config.toml
num_key_value_heads = 4
head_dim = 32
norm_eps = 1e-05
attn_scale = 0.223
bias = "none"
optimizer = "soap_variant"
schedule = "wsd"
Each number is 50 + 10 x the weight over its row's rms, rounded and kept within 0 to 99. Layers, rows and columns count from 0. The size before them is the row's rms in percent of the matrix's.

# layer 6 MLP up, 512x128, rms 0.243, rows 356-383, columns 0-127
099:61 45 63 38 53 59 52 43 42 63 40 52 39 52 51 47 47 43 40 48 46 57 48 64 42 56 47 55 74 58 56 37 47 53 62 52 50 48 42 56 34 56 52 55 70 48 51 61 65 49 52 44 61 49 47 70 44 42 48 43 50 34 58 45 48 66 50 26 49 52 52 37 55 62 47 39 56 60 49 46 35 43 47 54 49 48 67 85 39 45 59 73 36 32 35 51 41 34 37 41 51 53 70 49 47 51 62 43 49 58 46 42 27 55 50 53 46 40 53 44 35 46 39 70 47 46 41 59
090:57 72 60 45 50 50 60 60 53 56 49 54 38 62 43 60 53 57 37 23 45 51 47 51 55 57 52 46 41 63 51 43 37 41 55 57 21 46 55 78 51 46 52 58 42 52 52 43 42 51 52 47 53 57 60 45 49 48 36 45 55 44 54 42 39 61 37 45 46 65 33 51 31 66 53 44 49 62 51 54 39 45 41 39 76 65 60 78 54 43 56 41 26 43 48 50 35 49 42 63 39 47 42 61 61 58 38 53 66 60 46 52 42 59 40 52 41 41 55 46 38 48 59 36 60 43 60 53
086:57 61 29 58 65 33 56 41 58 59 60 49 39 57 37 63 37 37 47 28 61 44 51 24 50 52 49 52 44 47 60 57 47 51 66 59 54 45 30 43 44 43 46 59 63 24 45 41 57 40 55 38 60 63 55 51 49 73 38 50 48 46 56 49 44 41 54 42 50 42 55 55 79 44 46 57 49 46 67 59 50 53 50 59 54 52 42 67 37 55 51 30 56 47 46 52 53 51 46 42 49 55 45 52 49 46 50 55 46 52 47 48 40 49 61 42 60 29 39 65 45 63 63 44 61 75 35 60
097:44 42 69 63 51 41 59 57 65 62 48 45 44 49 37 40 63 55 48 42 44 61 61 44 40 46 62 37 50 47 75 53 44 32 42 45 46 68 50 48 56 43 54 46 44 49 40 46 66 44 58 50 40 56 59 53 61 37 42 55 57 66 46 55 48 51 39 45 42 42 49 74 54 48 41 40 72 42 70 53 24 56 48 62 37 33 39 55 49 51 44 39 22 37 48 73 47 64 34 47 44 54 53 49 66 47 51 34 53 54 50 66 53 65 48 42 51 40 48 45 37 41 47 44 53 53 50 59
102:56 60 57 59 62 71 54 46 54 49 65 56 50 43 55 64 41 48 49 56 61 39 39 54 57 62 48 52 71 57 52 33 52 48 63 48 40 49 50 45 47 58 56 28 38 34 65 46 49 42 44 48 42 38 31 62 51 52 28 54 46 50 43 56 37 64 41 42 43 60 49 49 54 41 46 56 78 38 51 40 53 56 57 46 50 58 22 37 53 38 48 44 39 62 54 50 37 42 62 74 56 37 54 51 47 68 50 34 59 50 51 43 61 48 34 47 59 47 42 48 33 51 30 61 67 52 56 52
111:60 76 54 42 33 45 56 58 37 65 48 44 45 52 41 32 58 45 48 62 42 59 59 51 73 63 52 48 46 48 62 37 70 34 42 38 54 60 53 30 59 37 65 30 45 60 57 49 58 46 47 52 47 52 37 48 51 59 53 66 49 40 59 65 58 53 45 51 33 42 43 37 48 42 48 39 42 40 50 64 46 56 40 41 60 46 60 64 60 46 52 54 77 38 44 59 50 45 32 38 43 65 44 39 45 50 57 54 42 48 41 56 40 43 47 58 58 52 39 62 64 51 55 45 57 57 58 28
088:64 42 54 34 65 37 39 47 52 63 44 50 40 45 55 43 54 43 37 69 53 52 30 59 55 60 41 64 49 39 45 47 57 48 41 51 23 28 61 43 60 51 66 68 61 46 60 35 45 52 69 27 39 48 46 52 54 54 53 54 63 42 68 57 67 46 43 47 43 61 43 48 47 46 46 52 44 59 53 51 52 53 58 33 45 42 49 34 24 57 39 42 51 50 46 51 56 30 44 31 65 56 50 61 35 40 47 55 51 57 41 53 68 61 45 44 46 42 60 57 55 59 51 44 48 64 60 50
104:60 55 28 56 48 41 60 42 25 51 44 53 38 43 43 56 43 41 51 58 52 40 46 43 51 44 43 42 53 53 58 66 61 45 42 59 51 52 46 44 53 52 71 56 59 47 48 57 50 33 50 63 69 52 36 70 41 55 56 46 44 26 43 64 50 38 38 28 54 38 59 42 44 68 47 54 43 40 52 49 53 42 49 52 48 42 37 41 55 41 42 50 31 68 54 54 57 74 45 30 69 55 63 47 54 60 58 50 58 70 48 56 52 46 35 57 56 67 50 68 54 40 48 34 60 57 51 57
108:48 49 46 33 52 71 58 52 51 60 49 33 45 35 49 53 46 39 46 53 42 39 31 57 35 51 49 61 46 54 42 42 48 51 50 44 54 55 36 62 59 71 48 49 56 55 37 63 50 48 41 54 39 51 40 24 32 57 44 53 55 59 53 47 50 45 51 52 46 42 54 43 43 60 54 60 59 32 59 72 41 43 55 75 50 47 60 57 54 52 37 50 59 33 58 48 55 39 53 40 32 65 43 35 40 44 45 54 62 46 45 52 33 43 67 39 60 66 66 31 53 45 49 72 41 34 51 37
097:81 45 43 56 44 50 42 35 40 55 44 55 51 44 25 66 66 52 48 45 34 57 53 44 42 42 50 47 45 60 52 46 37 53 56 52 36 37 28 74 43 52 56 54 40 66 49 45 54 57 48 45 54 60 52 56 34 48 48 54 66 53 42 57 57 43 45 55 68 70 29 41 51 50 34 38 65 62 48 54 54 42 36 48 45 51 52 50 36 38 34 49 43 50 28 46 49 41 46 56 44 52 52 49 42 55 30 66 56 46 26 56 43 38 57 67 52 57 47 67 40 51 40 51 55 55 55 54
099:60 39 48 60 42 31 62 46 65 48 66 61 65 51 58 63 44 55 65 44 61 51 55 44 62 41 31 62 48 40 48 60 43 75 44 37 43 36 48 28 44 53 45 51 40 62 59 34 58 53 61 43 29 36 38 59 50 63 59 54 45 44 55 55 58 44 39 45 53 45 35 47 37 57 57 55 49 47 67 53 39 46 59 65 57 42 52 47 52 57 52 66 41 59 33 71 34 38 59 46 56 41 48 52 39 56 34 54 62 46 59 50 41 33 70 32 55 46 44 48 46 47 38 50 54 63 55 46
107:37 50 48 63 61 47 34 46 43 56 52 50 45 72 47 55 39 59 59 36 52 32 51 41 43 54 42 68 41 40 46 50 46 56 53 39 43 34 47 46 66 71 68 56 42 51 49 37 42 32 61 51 17 47 46 57 63 62 56 35 65 52 48 62 50 57 58 54 50 57 55 58 49 42 36 61 39 43 60 56 44 49 54 49 57 66 46 62 50 48 43 49 50 51 49 44 45 50 52 47 51 66 49 47 71 48 51 44 51 15 44 43 50 71 58 39 49 54 51 39 57 64 58 46 65 42 69 53
095:61 50 59 47 51 41 42 51 63 57 68 56 50 45 41 36 59 51 29 60 54 53 48 34 38 35 47 39 47 55 52 47 63 58 55 56 48 62 32 46 32 44 56 44 59 63 45 66 57 55 53 53 40 61 44 51 53 53 31 64 48 49 58 45 84 44 59 36 58 69 23 35 37 65 47 50 67 58 42 40 57 36 43 72 59 52 62 60 53 50 39 46 49 59 53 41 65 43 43 52 53 39 39 36 50 56 52 43 42 65 48 48 60 61 54 48 39 51 45 49 60 41 59 54 33 49 47 47
088:34 45 46 38 42 49 67 46 49 47 56 46 53 42 27 68 60 41 42 48 50 38 57 58 27 51 58 50 50 58 49 18 60 44 49 41 36 48 49 49 40 74 67 50 52 63 51 42 63 38 46 57 55 48 50 29 55 40 54 41 60 43 39 48 39 43 55 58 67 41 54 53 51 56 54 70 55 69 40 55 54 40 56 39 37 55 70 54 72 61 34 65 52 53 51 58 36 49 43 56 42 48 47 55 47 54 47 58 43 19 47 46 43 59 63 58 47 54 51 52 59 49 43 42 54 51 43 46
106:49 61 62 43 64 50 44 54 34 45 47 38 39 53 49 36 45 37 59 55 45 33 37 33 39 37 58 51 58 44 43 44 51 57 51 47 43 42 51 73 53 47 53 39 30 46 35 46 39 55 47 31 66 58 71 49 45 38 42 50 31 63 42 45 39 47 47 49 41 45 52 46 43 43 44 41 57 62 59 48 54 58 76 40 34 32 64 54 55 45 26 51 47 64 51 65 40 58 49 38 65 52 39 48 47 49 37 41 42 51 59 47 50 47 47 44 28 66 57 44 55 37 31 38 52 52 61 53
094:41 59 59 45 43 59 62 54 41 54 46 55 36 34 55 42 47 48 52 59 46 59 55 62 61 56 45 44 56 36 40 51 62 86 66 62 34 67 48 44 63 48 62 45 52 52 41 48 61 58 26 51 56 60 59 49 46 55 31 50 34 41 39 36 38 38 45 40 55 62 52 56 47 48 54 58 53 61 43 53 57 53 38 43 42 38 48 59 51 60 41 70 53 34 33 49 59 28 55 60 57 65 25 57 51 43 54 46 59 53 49 58 66 45 30 51 44 48 53 62 47 46 56 46 64 48 43 44
102:56 60 49 74 54 41 38 36 45 53 48 59 63 61 57 51 49 53 54 52 47 39 62 55 72 45 66 45 32 55 54 59 34 49 44 62 36 66 43 51 64 36 50 47 48 69 60 37 45 55 65 43 60 26 48 48 57 63 44 55 57 45 38 68 50 45 65 44 34 64 33 57 49 59 65 53 60 45 35 52 68 73 48 50 44 41 37 49 56 48 63 54 46 62 35 36 41 50 55 42 42 61 44 58 44 60 50 55 48 42 55 51 49 51 55 26 56 48 49 48 52 72 45 57 59 59 60 50
105:42 51 43 59 49 54 49 52 48 55 57 45 51 57 35 33 21 63 40 36 47 55 50 42 41 38 57 57 61 61 48 48 60 55 60 52 48 48 59 53 60 45 56 46 60 45 33 43 59 44 26 44 57 51 45 57 41 56 43 52 44 61 47 72 42 72 34 51 40 58 59 45 58 51 49 49 56 33 40 58 54 44 55 23 53 59 64 53 55 69 55 45 34 73 48 59 62 55 52 60 42 55 33 34 45 49 65 48 61 49 48 71 26 44 59 43 59 50 42 56 62 53 67 51 47 59 57 59
097:54 53 48 43 63 62 55 61 61 52 41 63 37 48 34 42 74 54 51 67 49 58 67 44 42 61 43 55 72 55 46 50 52 44 59 57 56 43 68 43 53 55 39 46 38 35 73 47 50 47 53 61 45 49 50 53 53 49 55 63 62 52 47 52 63 35 55 36 58 59 50 52 65 44 41 46 74 60 57 73 54 32 39 46 45 66 56 71 44 33 54 52 50 53 33 48 51 65 43 66 48 50 51 56 54 58 53 48 38 44 42 54 29 60 50 49 46 42 38 69 57 57 65 41 41 66 48 54
108:39 59 56 70 42 41 45 64 52 53 44 54 60 46 27 25 48 50 61 54 59 53 59 58 40 30 45 47 49 46 55 57 46 27 37 46 46 63 57 51 49 52 43 52 54 49 58 58 62 42 54 46 40 66 45 56 46 53 47 46 39 39 22 52 40 44 45 54 60 45 61 46 75 59 45 59 56 41 30 48 38 67 37 46 66 45 43 45 64 45 48 47 54 53 46 54 58 48 45 61 53 73 48 67 35 60 59 55 41 48 71 49 38 57 46 37 39 64 37 51 54 37 54 46 46 69 58 57
092:36 74 55 55 30 70 58 45 60 58 68 57 58 57 35 66 44 68 54 52 70 52 42 59 53 44 46 48 59 38 54 51 50 48 49 31 49 41 48 63 67 49 31 66 58 45 47 54 39 40 56 62 62 43 44 46 41 49 56 43 42 42 41 36 42 40 43 50 63 44 59 56 44 66 54 45 46 41 52 55 48 66 50 55 52 62 43 43 43 60 63 32 50 61 35 49 48 55 53 33 44 36 42 70 47 50 52 30 69 52 47 46 42 70 56 43 50 54 55 72 33 55 55 45 58 51 48 60
092:43 41 48 44 39 70 48 39 56 45 51 78 44 45 42 55 47 47 44 67 46 49 45 62 42 53 49 55 53 46 49 41 58 33 57 40 48 56 31 62 46 42 54 70 66 46 55 54 45 57 59 51 49 40 45 57 66 31 34 38 46 47 38 47 48 61 43 45 50 64 60 47 42 72 66 50 39 51 40 52 51 56 48 73 46 56 23 31 51 53 59 44 48 33 37 41 65 60 68 50 64 62 49 58 41 50 69 44 66 47 51 45 42 37 57 48 57 61 59 46 46 51 48 63 49 62 45 38
102:44 70 49 58 42 49 48 65 48 65 70 44 47 65 54 58 52 62 47 45 55 52 54 49 34 64 47 55 60 55 59 38 44 60 49 41 52 45 44 58 53 57 48 34 54 54 33 31 32 42 58 71 43 46 41 48 64 51 47 60 43 18 50 44 53 54 53 53 49 43 37 62 36 41 54 62 50 53 54 50 54 32 57 59 58 88 40 51 43 42 37 51 58 58 44 55 36 60 48 45 44 52 55 42 49 49 42 37 51 45 32 58 54 30 57 42 43 51 70 48 57 45 58 43 67 49 51 37
102:64 47 42 46 57 44 40 36 58 41 70 51 48 44 63 39 38 46 62 47 39 74 51 39 50 50 31 52 44 45 30 38 48 58 53 55 45 34 85 47 65 42 54 57 60 41 35 56 48 65 62 44 45 41 50 45 44 57 58 43 54 60 42 67 44 41 37 31 53 50 77 56 40 50 53 44 59 41 30 43 47 39 45 43 53 53 61 43 49 46 52 54 37 52 44 51 24 60 37 46 54 54 57 50 60 43 61 50 57 58 42 43 56 61 36 46 36 47 52 66 57 39 49 51 40 56 56 44
089:45 40 63 38 43 38 62 37 52 58 49 38 44 46 51 47 43 31 43 51 39 47 46 26 67 34 44 45 61 46 58 49 64 34 49 46 55 50 34 41 47 54 60 62 45 67 38 48 33 54 64 45 63 45 67 58 33 61 54 44 48 60 53 35 38 64 50 48 59 59 46 44 68 44 33 60 39 45 38 51 60 47 39 59 39 40 56 67 47 50 38 49 46 57 61 40 55 45 38 42 55 64 51 66 59 47 40 47 46 46 48 43 43 65 51 45 56 58 55 61 56 33 60 67 41 32 39 30
096:37 39 45 65 43 56 47 44 71 44 30 19 51 44 55 53 40 50 49 62 44 36 52 44 57 50 46 63 44 54 49 41 60 28 38 62 61 63 45 50 49 58 42 54 51 58 55 61 57 34 52 64 33 39 58 56 53 38 39 47 62 39 46 35 61 59 53 59 51 45 59 61 53 34 53 60 50 34 28 45 47 41 47 27 52 42 48 55 51 35 24 50 58 56 36 48 59 45 45 42 59 35 63 67 56 52 39 62 58 57 53 35 51 44 45 38 37 55 51 52 50 44 32 56 52 54 51 58
101:38 43 61 57 58 55 66 36 44 58 53 44 60 43 39 35 56 45 54 61 44 50 56 61 51 65 50 83 47 49 47 68 45 72 59 52 48 43 36 53 62 55 58 41 56 50 48 51 37 54 39 63 42 50 58 62 41 61 30 60 34 53 54 50 41 45 56 45 47 60 50 43 65 42 54 51 50 34 56 54 56 54 61 43 37 50 34 72 39 57 33 41 70 55 48 39 33 37 42 51 62 48 46 53 58 54 70 50 31 44 60 47 40 44 44 51 32 47 44 56 46 52 67 52 28 49 44 42
103:42 60 48 46 46 44 46 46 59 56 46 52 64 35 31 51 48 41 44 64 62 37 46 66 27 48 49 56 45 38 64 49 52 66 57 38 50 67 44 45 49 72 65 51 55 52 32 44 54 63 31 54 57 52 57 79 26 54 42 53 53 43 50 46 49 59 57 47 53 43 49 46 67 56 64 43 40 57 44 43 49 57 49 57 33 52 56 60 51 61 34 41 52 46 56 74 48 35 43 42 46 34 60 47 49 50 50 59 49 41 23 44 53 51 58 61 54 60 60 51 48 70 49 42 46 33 36 45
# layer 6 MLP down (transposed), 512x128, rms 0.261, rows 356-382, columns 0-127
103:52 43 56 59 52 53 63 37 70 37 49 54 45 42 62 49 50 47 40 48 66 62 62 47 46 59 47 41 62 39 54 63 50 65 47 67 59 52 54 58 43 29 57 46 58 54 52 44 39 51 35 41 41 52 42 45 48 49 48 42 60 38 54 49 52 22 60 47 58 52 58 51 23 41 31 56 59 56 68 42 47 52 29 57 42 53 50 49 70 47 37 49 69 57 61 59 44 38 43 26 53 57 44 25 36 34 63 47 49 63 52 52 58 48 53 54 48 38 44 39 67 48 42 53 61 60 45 46
090:47 53 20 64 57 44 62 49 67 59 38 50 53 47 57 66 56 57 30 73 47 57 44 37 73 64 47 52 52 57 44 44 61 62 43 55 55 48 43 47 63 41 47 38 53 50 50 60 53 55 61 57 45 49 28 48 55 45 54 46 46 42 54 48 43 36 42 49 52 33 64 51 48 48 51 49 29 47 36 51 53 49 53 44 55 72 62 60 56 34 57 63 66 48 50 46 50 45 61 35 35 69 37 46 34 51 48 58 34 68 60 62 48 44 43 67 66 58 54 66 52 44 42 42 51 52 52 41
090:23 40 53 52 37 54 44 37 41 48 37 54 69 43 64 56 59 53 52 61 64 54 35 56 54 51 41 19 43 47 34 49 56 34 41 41 64 59 50 62 40 42 61 38 52 49 57 54 27 60 59 60 37 53 51 36 48 48 43 55 55 49 52 34 54 49 40 51 67 42 51 33 52 63 51 50 50 43 49 63 47 36 45 38 60 39 43 57 43 49 70 38 40 46 54 47 55 60 44 48 58 69 41 43 52 52 58 46 60 45 58 44 56 43 50 39 51 44 55 55 54 47 23 43 31 68 64 53
103:29 55 55 59 63 56 47 53 38 42 49 61 69 52 43 56 46 39 31 38 56 44 51 38 56 43 55 49 64 61 30 42 62 49 50 71 46 42 61 58 58 59 49 41 49 53 36 48 44 43 33 59 59 59 34 44 52 51 55 48 47 32 59 58 64 50 57 51 49 61 63 41 61 49 40 41 41 46 41 54 49 68 62 62 45 51 54 53 55 55 38 38 44 51 43 48 46 57 58 70 58 65 35 69 58 53 75 58 57 59 61 55 49 41 57 67 52 39 53 47 23 56 66 58 48 40 60 37
103:57 57 47 49 59 49 62 30 33 37 51 59 65 42 53 53 54 46 47 50 37 55 55 45 62 29 46 43 73 50 58 46 58 63 49 48 44 63 55 49 52 58 36 57 60 38 48 45 44 47 61 65 54 51 40 47 40 34 53 57 48 27 56 59 65 54 50 53 27 61 59 44 54 61 66 68 55 44 44 58 66 60 48 39 48 66 66 59 51 52 48 39 51 43 35 50 41 53 40 36 40 49 54 54 40 46 58 40 50 60 36 52 36 47 29 69 59 38 38 34 29 34 54 56 43 43 43 52
113:33 73 49 57 45 49 48 64 48 52 47 35 33 67 59 50 39 36 40 46 51 54 47 40 45 63 44 63 53 62 25 49 54 39 48 44 48 54 61 37 53 47 40 45 53 61 46 50 44 48 44 49 48 55 48 40 71 35 50 60 53 79 71 51 50 43 52 47 50 38 55 42 58 32 44 55 64 32 47 45 44 56 65 33 67 46 41 54 67 49 49 47 49 64 62 70 53 56 45 46 47 64 52 54 59 46 52 47 50 45 52 55 57 75 41 33 57 57 51 49 58 35 44 37 33 47 66 53
094:41 52 49 53 52 40 50 57 49 28 48 59 77 53 56 61 45 45 52 48 48 53 63 53 47 39 52 67 67 59 31 73 56 61 47 40 43 70 40 59 73 60 43 36 56 62 35 47 38 59 35 68 43 50 59 78 55 61 62 45 49 58 53 69 55 47 46 47 82 56 51 62 37 55 52 45 50 52 40 62 55 48 47 62 56 55 58 49 53 51 65 46 58 43 46 52 38 57 55 64 50 56 50 35 49 52 55 48 38 57 51 42 51 52 34 52 44 53 47 40 51 67 40 58 59 41 60 49
105:56 43 31 52 31 43 52 78 39 44 54 56 39 51 61 58 47 32 32 51 62 53 56 58 50 54 45 49 52 35 43 56 52 46 62 47 53 43 43 46 55 53 46 43 55 47 55 60 54 43 31 48 74 48 43 53 44 45 28 43 43 68 46 44 62 41 59 47 58 41 49 45 59 69 65 47 41 42 44 57 48 44 53 60 64 69 58 36 49 51 54 64 48 55 64 57 35 43 60 49 35 47 55 46 61 49 23 53 68 68 56 41 55 34 53 51 59 44 39 71 47 60 47 37 61 55 62 49
109:47 37 41 53 50 61 59 65 44 58 42 70 67 47 36 55 72 43 54 46 40 46 33 55 59 62 33 58 53 47 31 49 49 46 37 38 47 50 40 41 53 48 58 52 51 53 36 64 31 49 73 50 43 35 51 55 30 53 38 60 41 62 46 59 49 39 45 54 55 59 57 69 38 43 34 47 58 51 42 64 32 42 44 60 55 46 60 60 42 42 48 28 62 37 62 52 46 47 49 48 44 57 56 47 59 62 22 35 52 61 52 56 57 47 57 52 40 52 56 59 37 49 57 53 42 62 61 66
103:74 58 54 66 58 41 63 44 44 42 50 49 48 54 44 59 65 51 51 33 50 54 57 26 43 54 38 47 46 65 56 47 35 50 41 39 62 46 29 58 68 41 26 57 50 33 55 62 50 57 35 39 54 42 48 45 50 74 49 50 41 44 40 42 36 38 38 40 43 58 68 47 54 47 58 52 50 41 52 58 53 42 55 72 51 47 45 54 59 61 66 52 37 46 49 44 60 66 41 53 51 55 40 40 47 53 51 39 62 54 57 56 61 68 29 33 56 51 60 59 50 32 49 38 40 41 48 53
099:33 50 53 52 48 55 49 51 45 34 37 62 46 53 27 41 60 50 54 60 48 48 40 48 53 46 50 45 60 56 65 48 51 47 55 49 53 67 58 44 53 46 45 36 41 60 70 52 43 49 61 48 51 40 54 45 42 45 47 62 50 57 46 33 46 57 34 72 79 34 33 52 58 41 67 43 33 54 71 53 56 49 49 54 42 54 49 49 49 50 62 58 52 35 37 57 53 47 45 54 43 75 50 54 49 58 36 38 40 62 61 51 51 65 61 58 63 42 30 57 45 34 79 54 66 57 46 51
104:68 47 53 46 54 61 43 49 38 65 42 50 46 28 57 45 46 57 49 52 48 64 44 58 48 40 64 53 60 57 35 41 70 40 60 56 44 67 56 43 54 44 53 70 44 33 62 41 60 66 58 63 46 51 57 44 49 46 42 58 45 31 62 57 53 49 40 45 64 41 58 40 45 63 38 60 61 72 53 46 49 42 48 67 58 40 48 56 28 73 52 47 57 46 43 50 48 48 50 52 47 46 58 58 49 18 54 59 44 53 60 68 43 50 49 47 36 66 52 36 55 42 27 61 46 57 42 49
096:74 57 61 52 64 73 55 40 34 51 39 33 58 40 55 48 48 46 67 28 44 46 46 56 58 55 50 50 48 47 58 42 69 61 43 42 46 47 46 49 57 46 50 42 44 29 50 56 42 59 44 36 53 51 49 45 68 40 56 57 65 54 49 55 51 59 46 51 54 53 47 39 35 45 45 38 65 51 66 39 53 38 47 47 47 40 41 33 43 52 44 54 43 32 52 16 55 38 42 60 55 60 58 56 50 67 69 31 64 56 47 35 39 48 44 56 50 44 54 58 58 41 55 29 46 55 64 58
094:52 46 42 60 50 49 72 52 57 59 62 38 41 72 55 62 57 49 50 47 40 62 46 43 43 54 54 36 48 42 50 60 55 24 50 46 37 55 49 55 48 40 54 58 66 49 40 48 58 39 38 44 51 43 27 37 60 53 47 64 64 59 60 64 54 45 46 45 34 56 49 64 75 36 60 57 43 49 46 48 28 56 64 70 21 47 45 36 54 52 54 48 45 32 53 63 62 63 53 49 39 47 41 43 40 34 44 49 49 63 59 56 57 43 45 57 62 36 47 50 51 47 63 48 59 65 42 59
087:50 51 37 34 38 37 29 57 59 60 62 57 66 52 57 37 57 47 53 53 48 40 64 47 53 38 49 53 43 52 61 42 59 48 46 42 48 47 53 35 54 48 55 54 69 49 65 50 68 40 71 48 50 40 49 51 70 34 60 50 41 55 57 38 44 48 53 52 43 48 55 37 56 70 53 46 44 47 64 62 71 50 32 50 52 45 52 66 74 48 37 44 45 38 45 51 67 51 60 62 55 61 34 33 50 48 46 38 52 56 54 55 55 63 64 52 43 28 51 61 59 54 26 59 53 60 41 37
093:63 77 54 61 55 51 44 54 50 42 48 56 61 49 53 60 57 47 46 51 35 41 36 66 62 47 59 46 55 38 38 51 15 49 59 42 45 72 55 42 54 48 55 43 36 63 51 45 54 51 53 42 47 33 42 46 44 37 61 43 42 49 50 39 45 55 57 55 46 36 56 37 45 46 60 54 47 57 33 59 42 49 50 50 44 55 34 53 30 54 66 43 42 62 42 53 58 54 46 55 43 25 57 49 64 57 61 72 33 64 58 42 32 47 52 36 61 57 36 52 31 48 44 54 54 54 64 45
100:62 54 49 52 35 56 60 37 33 52 49 56 55 34 55 36 51 60 56 44 54 47 49 46 41 31 61 47 45 34 37 44 44 52 46 46 51 30 39 27 44 52 67 53 48 69 50 65 41 56 42 44 46 39 56 47 45 47 42 47 61 36 54 62 44 43 27 58 57 40 37 51 53 43 40 57 65 67 58 55 37 56 61 29 55 46 40 49 60 59 54 62 49 45 26 48 41 55 45 54 56 57 30 34 43 58 35 58 47 46 57 56 44 63 59 36 56 65 57 47 47 42 48 48 63 76 62 60
104:57 55 38 62 46 46 47 43 36 38 43 37 48 54 35 41 54 51 49 59 41 49 62 45 61 45 57 42 46 40 50 42 46 48 33 58 43 47 32 50 33 52 52 42 42 56 63 55 30 52 29 42 31 54 54 46 41 32 41 46 48 55 47 53 56 75 59 40 61 60 57 51 52 48 51 60 66 50 46 63 44 39 39 41 35 66 43 58 44 53 48 40 69 43 60 61 39 64 38 39 50 46 73 41 42 51 67 50 62 43 55 37 58 34 26 56 49 53 56 69 58 48 38 31 46 59 55 50
094:51 50 36 22 51 47 38 40 65 66 71 57 47 47 58 64 49 59 52 43 56 58 59 47 42 68 47 49 32 58 26 53 49 59 58 44 39 64 46 52 65 41 51 54 58 41 35 58 60 31 49 46 52 40 48 53 48 42 66 79 47 46 43 37 62 53 51 39 58 45 62 41 53 48 58 31 59 49 29 46 45 49 39 47 61 42 66 47 46 41 48 52 48 40 56 71 57 61 59 38 46 52 48 51 49 54 44 40 38 51 29 60 47 45 60 67 50 51 65 44 47 62 64 49 60 48 52 47
115:54 48 52 54 42 38 60 77 58 41 49 35 72 44 49 51 49 40 74 68 49 55 38 46 45 60 20 59 40 43 55 57 37 46 44 45 64 55 57 56 62 67 53 38 56 55 53 57 66 52 63 47 44 42 57 50 61 54 58 45 37 53 28 37 49 49 47 44 63 53 50 46 45 52 41 45 43 52 48 40 53 54 51 46 44 49 51 46 45 43 36 41 45 47 62 63 42 49 40 64 48 31 65 46 58 73 56 60 57 54 43 49 49 54 45 65 28 42 41 26 45 58 59 65 57 46 62 66
089:56 46 63 61 58 65 46 25 48 57 39 61 45 59 53 65 48 48 46 75 62 56 62 36 51 49 64 59 49 60 52 30 45 34 45 56 40 47 45 58 38 38 55 44 55 52 53 45 57 50 47 45 61 36 49 47 61 52 55 58 67 57 52 63 50 56 58 60 45 55 51 52 48 50 54 39 57 48 37 49 48 58 62 45 51 46 51 44 35 46 38 59 54 48 58 52 44 35 66 48 37 75 78 51 60 51 60 73 29 49 47 42 58 35 43 43 45 54 41 59 56 72 41 36 72 50 41 36
110:44 48 51 50 45 51 57 47 37 45 62 42 37 61 53 41 43 64 41 54 64 51 41 54 44 58 52 53 48 53 39 63 38 48 54 65 47 40 50 58 45 39 57 46 41 49 19 49 49 35 63 26 55 52 36 45 50 47 44 45 45 58 56 56 23 40 64 48 55 41 51 45 63 63 55 42 50 44 73 43 42 58 69 57 36 58 67 60 32 50 49 43 48 44 56 35 34 59 38 52 48 25 57 52 46 47 68 53 51 44 58 52 66 30 53 42 49 50 63 62 46 40 31 65 50 38 53 44
101:43 35 43 56 50 50 41 43 42 57 33 54 47 51 43 57 52 72 56 52 53 43 34 38 54 38 33 50 43 54 49 38 49 42 49 57 41 44 54 55 39 47 59 74 46 58 67 67 42 63 69 52 46 39 30 58 45 60 70 54 47 62 39 44 40 52 43 64 53 51 58 47 52 57 36 54 37 67 53 41 46 46 49 65 46 43 34 36 42 52 61 63 56 46 49 46 60 52 54 46 46 46 40 62 54 61 49 55 36 56 38 38 30 29 63 55 40 42 31 40 19 48 51 50 53 63 55 52
094:49 43 41 47 46 45 60 49 48 65 45 44 47 62 49 51 60 47 53 48 51 56 57 54 61 51 59 44 47 54 47 53 47 49 66 49 34 57 42 70 32 41 78 48 50 59 40 41 38 49 61 40 41 61 64 36 52 54 36 55 43 60 56 60 39 48 65 48 42 52 38 56 53 66 48 67 62 59 56 61 49 67 46 63 49 52 53 69 35 55 51 59 38 43 56 58 44 47 76 32 63 74 41 42 36 51 37 53 52 60 35 52 49 53 56 44 46 70 49 40 52 60 36 67 35 49 40 69
098:51 60 31 47 47 44 43 37 59 55 69 55 60 50 43 51 42 46 40 57 43 68 59 32 59 71 50 48 56 50 51 56 47 53 51 35 55 37 58 62 61 67 57 49 55 62 59 57 38 55 42 50 42 35 31 64 38 61 52 50 59 58 60 35 51 53 44 34 43 37 41 54 63 48 42 63 48 44 51 28 47 51 33 22 44 57 44 53 44 53 63 44 63 52 49 65 51 55 31 44 40 65 51 50 51 49 57 30 43 48 39 66 51 52 48 55 72 47 37 60 32 43 64 45 45 47 39 50
097:55 27 45 41 48 34 56 53 63 66 44 62 51 43 47 62 45 49 70 50 55 42 38 46 50 56 49 54 48 56 47 64 52 63 41 56 38 51 62 52 51 60 65 50 54 53 47 46 39 56 52 69 63 65 42 51 38 45 44 43 40 49 66 47 49 39 80 47 47 27 40 50 47 53 48 60 41 39 58 68 64 66 55 31 49 53 40 45 55 38 43 62 45 43 42 47 24 53 46 46 56 56 50 49 31 59 43 51 59 51 62 43 43 45 44 48 64 47 63 60 53 60 17 58 51 64 52 48
103:49 54 51 55 53 45 65 54 44 42 45 49 42 49 64 49 32 41 47 41 67 56 34 47 40 36 51 37 55 41 43 63 45 41 58 54 63 54 46 51 65 68 50 44 44 38 61 28 73 79 67 54 61 52 52 44 48 58 51 57 44 48 49 47 32 57 43 53 51 34 59 32 46 28 48 46 50 47 49 40 64 56 38 58 60 52 45 49 39 34 50 63 48 56 69 55 53 52 53 51 62 64 34 83 59 51 38 61 52 48 54 57 51 60 67 57 48 46 43 44 61 51 43 59 57 52 36 42